{"num_attention_heads": 8, "head_dim": 64, "vocab_size": 593, "hidden_act": "squared_relu", "norm_place": "pre", "positions": "learned", "init_std_up": 0.0234, "optimizer": "muon_variant", "max_grad_norm": 1.0, "schedule": "wsd", "decay_fraction": 1.0, "max_seq_len": 512, "z_loss": 1e-05, "train_tokens": 507200000, "max_steps": 15479}
Each number is 128 + 32 x the weight over its row's rms, rounded and kept within 0 to 255. Layers, rows and columns count from 0. Numbers have three digits each. The size before them is the row's rms in percent of the matrix's.

# layer 2 attention value, 512x256, rms 0.0819, rows 219-244, columns 0-255
110:138146095113115151092106148090108083120090131157125153144106181213177084073173129138080163114133123100112079123101169084120151141094135165147120195161201146154111137104112165117072116081123127077062128167078159147121026099098102132091114159099122096129099137128124099123176135152146116194100149087126145191166172158135100159133061136158123188139173093174108110151125099050155096101101215105182095105121098109099140185126132110115129118129170138104150175165138100097099108121157138143178072191221080147122081122104123140074122074146121155132164148167112172162128126136077132170138121156110149134127094101163147149089125152192159163152127190110114131115129086112117107138170153135136141110119129094080126151085121103122107088139149132154123109110151087125166105180179144
091:135154157115129211166089136075109123124154170138135120123134069145087140136129127114154176173139114089203153134158102133154131115102157147055113050129152141140140126075073114108131124188167119071160135111103055106120124113126122099086125140105125130176163174168103091126176152148115154159127124111113068167109122116105116168147134120112094183122117085169141209134113151120060162098152092127142158122166111127112150153134101121151184138109160168093133112123136165067094102151123104073142140131101121116130074095121071075111162186094145112115140196126126113121152096041142107152156135114150155159158109112110220178136160173104139108136058139091118128125123089120146050069121164102144131160129168207118105141116147100104123134100086081193128176110202105086165153094133170
100:090091139146141127180073131110129105175126117084119120101144156118119119172108173161181107150118119164139155128126066159130112122140143116093096163156102135177148116201088159125151128156103192088163124204117139130075130161126125087162117035190117101123123058144131125169138151142106194115067072110125088139157159097111064074160120095102141134047123161119138130162144108129139132119138055125099128100125143126121130106152107121075170150102115088097152096131169155150094145103129064185127141182081207129165154076072084158160155144153062206153081126194072123160095089161146082191129153106111141114152178114126082142147143142106119142124092162157147113118127138161118103125168066144129157125092092141173070093074119152122171116166122110139104118154138089127124155167123165
079:162150127234110123094137085142128086108159124147124093104156188088101096099141147118166132053148144139159145140102192147117114146102117160146121145091132116098139092162158130079152149165102102185148140184144146139155121149104089115119107101076108100134190127104191155105127102138107144152113094138209142090132081195080150148139155149176189096167210178107108131101136138097125125168151140152133119087176171106161152141121133083133114080146063060190113122121136133125118126069103133107120173064155115115072098127140163156103147102131106139122109132082121117129092117185108105155169146171101077121093115171130139118135122125101072166073139115160121104094118192062075111158109080091173115085200120119146140100135102192174097053136098097159116140109114130116064144109090140
098:124113172143145159141101130158141133141174091093153137075103099135132120104123112112077131133151115153153163128116180183084156137129088085110144091095129169174159117149165065125127104157109104099098109124151108143186129092186063018103100114176148142147131148070096161110118121159115148122144088083123121118130073138161185207149184133079187121159142167092175081129127141096123179201084153135161141118148184152127140100170064141110105151167113165067152131167193081128109163074122105124126104142085065081145121126122124083171114104128091123141110147079109081092082156124169092174162119077151126105093141182123151152137107146125128109154215154085130139095179123133055157073097125120163170150208120116130140103124138126107149146123103130121142143107117117083110110154065110
087:096193098103112146143148120076147180136167162079137108101178144147128166119167108084134141113128099126162165094122166113127126164112118194098151054110078118121149181123121146186121113082173120048136150220134088093144049151147153141159111077124139167095104109140107124107136129108137127108148108147153097149098114134092147100121060169170147171193102164093125169176143125126132181070107101148182102124195120120110177134170187130109113139157093152146140110139156097101109143144122173119162116106156094126141069126128154140055138131113152172107098087204057127205147138099141120113112094142104154120159155091066126131150106179128138143118107110164109188142111091161117133130117144162117104133116213062135080110136150136080175117080157076144125132075103130130201117136077108
091:125108101124156149125157115163111118130150119114123194141098115121102134087050180151124164169138154134085124170086110086167060132157124107195107124155112086142065146191106179147135120104108130096078141091128147169153118184119127132120075139165093101218166087130120130092120107115195167160136172143114158138126098134155160124085152151165165152117143124158117126118117066144137170109066135149176121102135059125093134150113092115083029151108141137087178115107149114180150117089170174123163143142090088084075145194160111161127092107124173137130153156082142088126122105135120083060119130102100116115145129152138220169102141119160154169138121118092125200117106147076072169160086210070137135111092123176175131171145099064147129144110172154137141126152149136116136133125164106
081:106095132146146186074167149172189093110103126169132113051160149154115100116137118139103116090151115176112125143151127097098150124111128100197133084079168163098136120131102194150180039094149099168163155082150162124091127092112065103151096152084117153081100123144120097119138146119080091109158136107155092172129100168167135155102146134064148131135165155157148123140124113201145125144112149072124107131095096121084099118157115156193103114087171182136146103109117089103126181103142152088134137113143158114178152149120078105147091143110098101123152104083162122096152139170137128132136115121088058179150128135206154134102122071099136126148089198119194109102194105118107094098051116125119148120171144149151255094167110130142126160174137158133095181109093110109071127125110108
085:119158068131140126118162082155127126133178136133108166126138081193077119130092092137097106085118126133103084161165108128135117139125116096081100096212145087139104106173135167131072083083115121084094038171142193095129121097212112124147156162116176096147123137166151141123136127126130138162112115149163175135106120167132098140116132199130118130115167200085117120158102153153125092112091166136113136120073196142127154176099121089136109143159093158126152135090141125091128104087112165070181125184143161098101082105160157123100155121085148134109181076065187138134084136157108146145107218147134142057127099167138184138098141155128160131089143144100146145089114134058143137130121181084105117138108088131092168201160168106140084151112171128103143110145057164112082070136169162
077:165105140104141200118120130104129119110164116125183141114132046089149137139179153116095120119086106093070167130125083108174097165138116078135158113100121146099156162137191071139131164163143100129143122101153157139104164122147152147082126085128123122089111130108077123064138109150129161155146103139092114100169086105102124129132128119118140122110166119121204122112167074139103136157165101079085182165151100187071150112097157182164156103133087116177115065175139157110143160179122149093092119118131154165152156120074088111149158155122098181137090168112079150173041120141131108117152108087105120153124122085125129077099096133104140144072077087153147086142199154143109176146156055123158121183127108154157102148120168123160216071115145121085154168126145126117106220059070108
085:137147134170101157159077119110129155168140169093098138124141143149178117189087159117155150123150122144133087113135134110137088112149093144127107168151060083121201108140120163086114103113191159166112147127050133151100135102154130159106128089048100142087113144169152066134154082105086137092151112185060162121089101150135147108137132158121168073145055136145126047141101128080122112141101122136147103135165158107141181115153182097171125172082125147129101126089161107162130120162123125159117127127111174108144177162125141140135089215148166097086123141108161116037177178114108150080124122104141112106097133109063115136095169147102125102166138131102121176189125072151171116122203111099096142113109132121203162146134132150119088113173147080073172134148205141108130110179180181
101:138157135154158153200151126101132142126118150142020079134120125143152127149094049140146134077141118127166154124144109101121201113114129144165117142109198135114208120144142121135125118155111092104107076122098060131114152131097104100119095152129144095096135186133071085145148154145085127149077178101132107130123137123141123153158137135196140142131201115117113096142106111083182061172124127093116150146102102200060111091115098085179157150115161155142116094131106168077141061142168174117120114132167128172125139083204151111135151134160145174117072110089158233123161122055127106128154116100141148120123108096099139135094126236132120119102146147101084144118158130132135139094139143148107156163091105165113122178158113144165076205138113143116140153120155059131129119077171176
105:110101167147168122154133143095120162095077119128132138155148121182171152124146149149118115150143166131119140125077168145084080150175141090144135138128049134117176160123173134059122096086190132162105127194087075134111090136138146132128169148123107136208128123139131082132122113143183143116157153162083153101140051118142115167102131113109176115199094150149145088064085123106165183107141150150189123107178085093147096112127110132105097053193103152109145112109189101156140115091141108162097084094097152000095145124096128100075080102142123137104163176119121067110152125088101116110136079143177155090138123196072152171105137144100123134073140121159108137123142123170126098141128156091104138202128171166144102037142124141109155103156136132161136126138113151105128074139079131
094:127103071158175129143104127140098155193081150127150143116102141165082120183123121122107115087115132157152159129196112121129116178099162153102088144113176174156177093148121127161129143091108153051118090131134141148110180195144067124098090093216182155112087132127066088167146125134139179133123124097066089145123183101103123163137159136138150102159128110106089083143130132122103098126117118074109093109173161120132086141133130093217117132131105137136189230161053165068107079107121079090123135150129141160100099112089128151150154092154188155140130152155145164068178106081143138136124121107174137112159163097167011132101144190132095086174155115056119131162144140119135099158160137141143154104110109150116090174115094148156101166140142127097085127103104148112144133097118145
105:205173109112144143114155133116041105124127139135216081130146142123173170112121150098094130102151151151120216095158132115113112163125133121158161129160129137134190129196087142149152127100104103147171148113159103134063128095131076178120134103148133131079129119152091172141125140051098094141149137103153092051138098120162097146158142080131134103114119136103121098108144099079069104133189123114111125150126099074154109147166123121163105153143135082183121146124153162180136113138109092147114118133143103204153114146140114105199196150172100101118090200122099095111134133149184076141175163058208109117078196076106150134206074132063141098112161113146156103068108167123123131135125065166144158090094089131109135087137145117145121152183165111141137098161121146130084099131129106
086:076137122167120200107169102148150114164080115093124144121114149141148158098138166158140160112145109139065125098123147153112104110072137101077103120134131131170123105108175095085168099115150145100150032152137130148162158135142142028067098137138145135140156082188128107087179094115086158075107150130121189105113079148126137089112141128138140149124145171131114130086136109113141164178173129143116159122082091154118173139170134142121119117152076129084145068169073141129098148168099100052202109120115141114089091112185204189158127100142171181151104093113142057175111077153130093119104120132040129157129102168138153097144116141152147146093122127129120154092155096091148109081111078152124092164177207152158073172162115143148143145087187155149180073102139103139102139135131156
097:159127090162122120094152084126148118089168157145159138139093133128082137100125175148124142121199151087124173136133143142186069149123113112126128074084136124097121116142115054192091097106133134169187106126174129095135107162116114132129107049117100162149132128082127180145058074119154078139138115192138118152140101132114192134125107134084109081142117122071150106202073126180060141114098114145099165102160105140168122093211134131111140147145124126160122163150198140183136196077159150134128120096043112118125163134068126094101123094074099131071113146184110092116166140094139095128123102135165102121117123174120101078181092112118115094100154118152182126160186098144092128194175115144115096122092076109145149112158170130090184145124090148118132145106165155174115192164170173
085:180107179109114129089100188160155160113065070082122111143119106068165099113123077125143119117126083119148137122145150173137139073143125106134171101130110144171094173132138110104092102116163050170149099099116141135117162134095141138187194129113136135139150104135166124110114143142091193157173144165107163118097106127170135143128165127090157142156100140167107111107113143185082153085159147104154147128097124087144092113120081104103176120162164094134066105130142079171183126113138094099159130165036078157116128098138101098149072147114178107134166187109112078070120136118151188101117100151175106089107085114145187152140205108070091132128119160050148078103184150154132112116136122117168082176138077177117167106178154135099120145090167088077193102160100114121150101097184136
078:142120104143086173163103131166095113108102174164137122083108137200136112141103114102073162136122102133166139142152143105113122161108130121114047185117182185174140100087137132151107164055084213084123140140186145135098098138091113157153134146193151134079103136139105113183123104103160112166106116113146121174168187106103124097128085082151167122140105165186164136114122114077108198129060140062106149097102169121108125178198144100131160065154130128144085130175055158143132101129122141102183090109097153109147082126023129078108141154092134092121136139174129161128174140128103143125125159089171105109075119125156139137110134154160134096165114178121101164174091138183172086178126178162154150104148148138152120100121133102148134105159151116129185055083085164095127127134114168
089:110162123145157119126145085123101123112157132093134157108083115153118159082050139128098140123152126078137114148086199064121071156088137152079161124170103070171102162141144130089089128087134124082083109105116196130097066096149094125082129223091114121178136130159121101142123112138172101175128152100114147121133079145077116202149119133126120164121078161155123101127164115104107134086088117101109118100103129160129171170182093092160168153130176155055176154158120083124136123090119119172187139148121103129083138182130135097137119109124109174134189158091139201089210113089112112115107117140157141131143121169107147106118197128169198157137095165092132184099115162081124113178115152088103148079127159142084084214102155109110135108118151129077134101114151151075146190106141133
092:148137135106156115125140103160097130138143107059163084088126114133102164162091098117130161142178146176157129163131070124124132224158110169091134146155161128132162193117137176136107130165092191095149098177096117185082133174133108163050083098082130125100139135104141145128107137149147100124150128089147137128139085130113085140156099132179179105132120120118100101150109152152119074166150122084098173142039132122077137133078106174152127154107134191079168158138111129078132108152118079106173168123160117105113119112095138078048174124145126155096132146122123176117131111138126118129152137089133171122024148125082169126127132101089160084160175099118168151080148148049190124109066152085135104175158150114118065170195157083136112117152086193133114127102186129142153169097107103
088:082168146170146103157134188136224105128053108117135127163080069117109157160142105166124167142107089067079097143195143130109145106151136130125088195117189133147118108140199131112155140167131197124099143149076089122139140162108207092172104090137139109150103087101129050146174116113113114104099135138100160102150135156063140106072123092161116120149094104139120187062162147114120183132153135144091167103185121136128108168118125155096114081123078071140177144083085139167153111107108165157098171121141108110094086146132139132096104163147170144153082074148098132154154115141097097142074153126101104185125088163134081072107108137129127090104151065156133148165183121122122151077182158133131128117126110094088141181081095146162149103175190097126128132147116139153111184173136085
103:125176135144122137164112119101151102104188117139121131149113107022170081048179095125071116146111149119085122174142169164095077137111151138121120118077121110101073113147097085117147136116157066115125125123140077123143153139108158158172111160103103107156168090106155089146140141111182076073135157147156202107127096177122177106049136167146099168179121118133140216089115097138087140097178118146131129163162075123161168142115141092103070149124148077100128175134140140143141147131121133120079157084154092119130088169172135118149110064114161075130177123116153047151154114163084094114133135152204107133118063120116170145158092155133117120132130158141147185123111130151107216116085126095204137118052119126098144116116154114091188112122094125184152116108123154100087131135095148
090:068173175090127156124159123093118084122162163155113119109178021168126169144159097117162205166141052153113183093139039122198107127145180143141137071146107132067178080137124094116079140105128134096128079083137175108120149184088150073139137155119072166141169168136125075110145156116110106107082089104145111169103156156082114072137101122152153137129154141156123121150117116157159159175145105084129134133134107102126151091161096191143141113134140112135122092075110137098163149151149133174099167132184148121106128136145123149096091180139128179094169181160146165150146146141127109147140137096166081104185120109071148078147177161103037169104108106108134128094095065120106130087059091126162135118139111111117115152109154111123121099134177123178116156088162108109126157179094168
095:134141128151156083123191146062117128100159126103153120134128151128081161186167160064140086141147144092164141141144112156173153162158125097167147114109115144148161129186117155106143111161180113091185189125139077157101132147108144128145174171157149119183102116110101155184065153120090129085115055111119127177088146084139082116074109138153132049125140095094101118124123127090088078144168103056085139122144048138133125129059081152122104121146131109128184081132176107111146163110153146197084171167145106115176139108098173155118147130112149122103130144086108141104127184139169071139151151183153134045117142124119119099143158091057098120185106055170157047162123183127160143168138077084110105082101107103148162143154153160111133154137111148122127110172150172105126151123141087
079:106114187143087163082102071084193067157162177151053082094177174103150121131125137076157148142125132108068114124141119169105121140079095122127159155092117142108124161080157088163162147178140128185136141122155102104212189091133156120139139144113083101128149134121148217121090088157145123206124125140070150156129143110124184138145120128194133153104110096124150136163100125119144104131148082183183156126130185091145153111184165078024176141127188064133135109113149084169126148102099106177169121085139181140097179125068150069128126112159082110064134145137138163136107140078191181092134137138072084092168138117095084129107109105137147117112139078118158113137158133122172131124128116113134103151103149132137160121095157128131162112073132146146111092138177094148137132161136156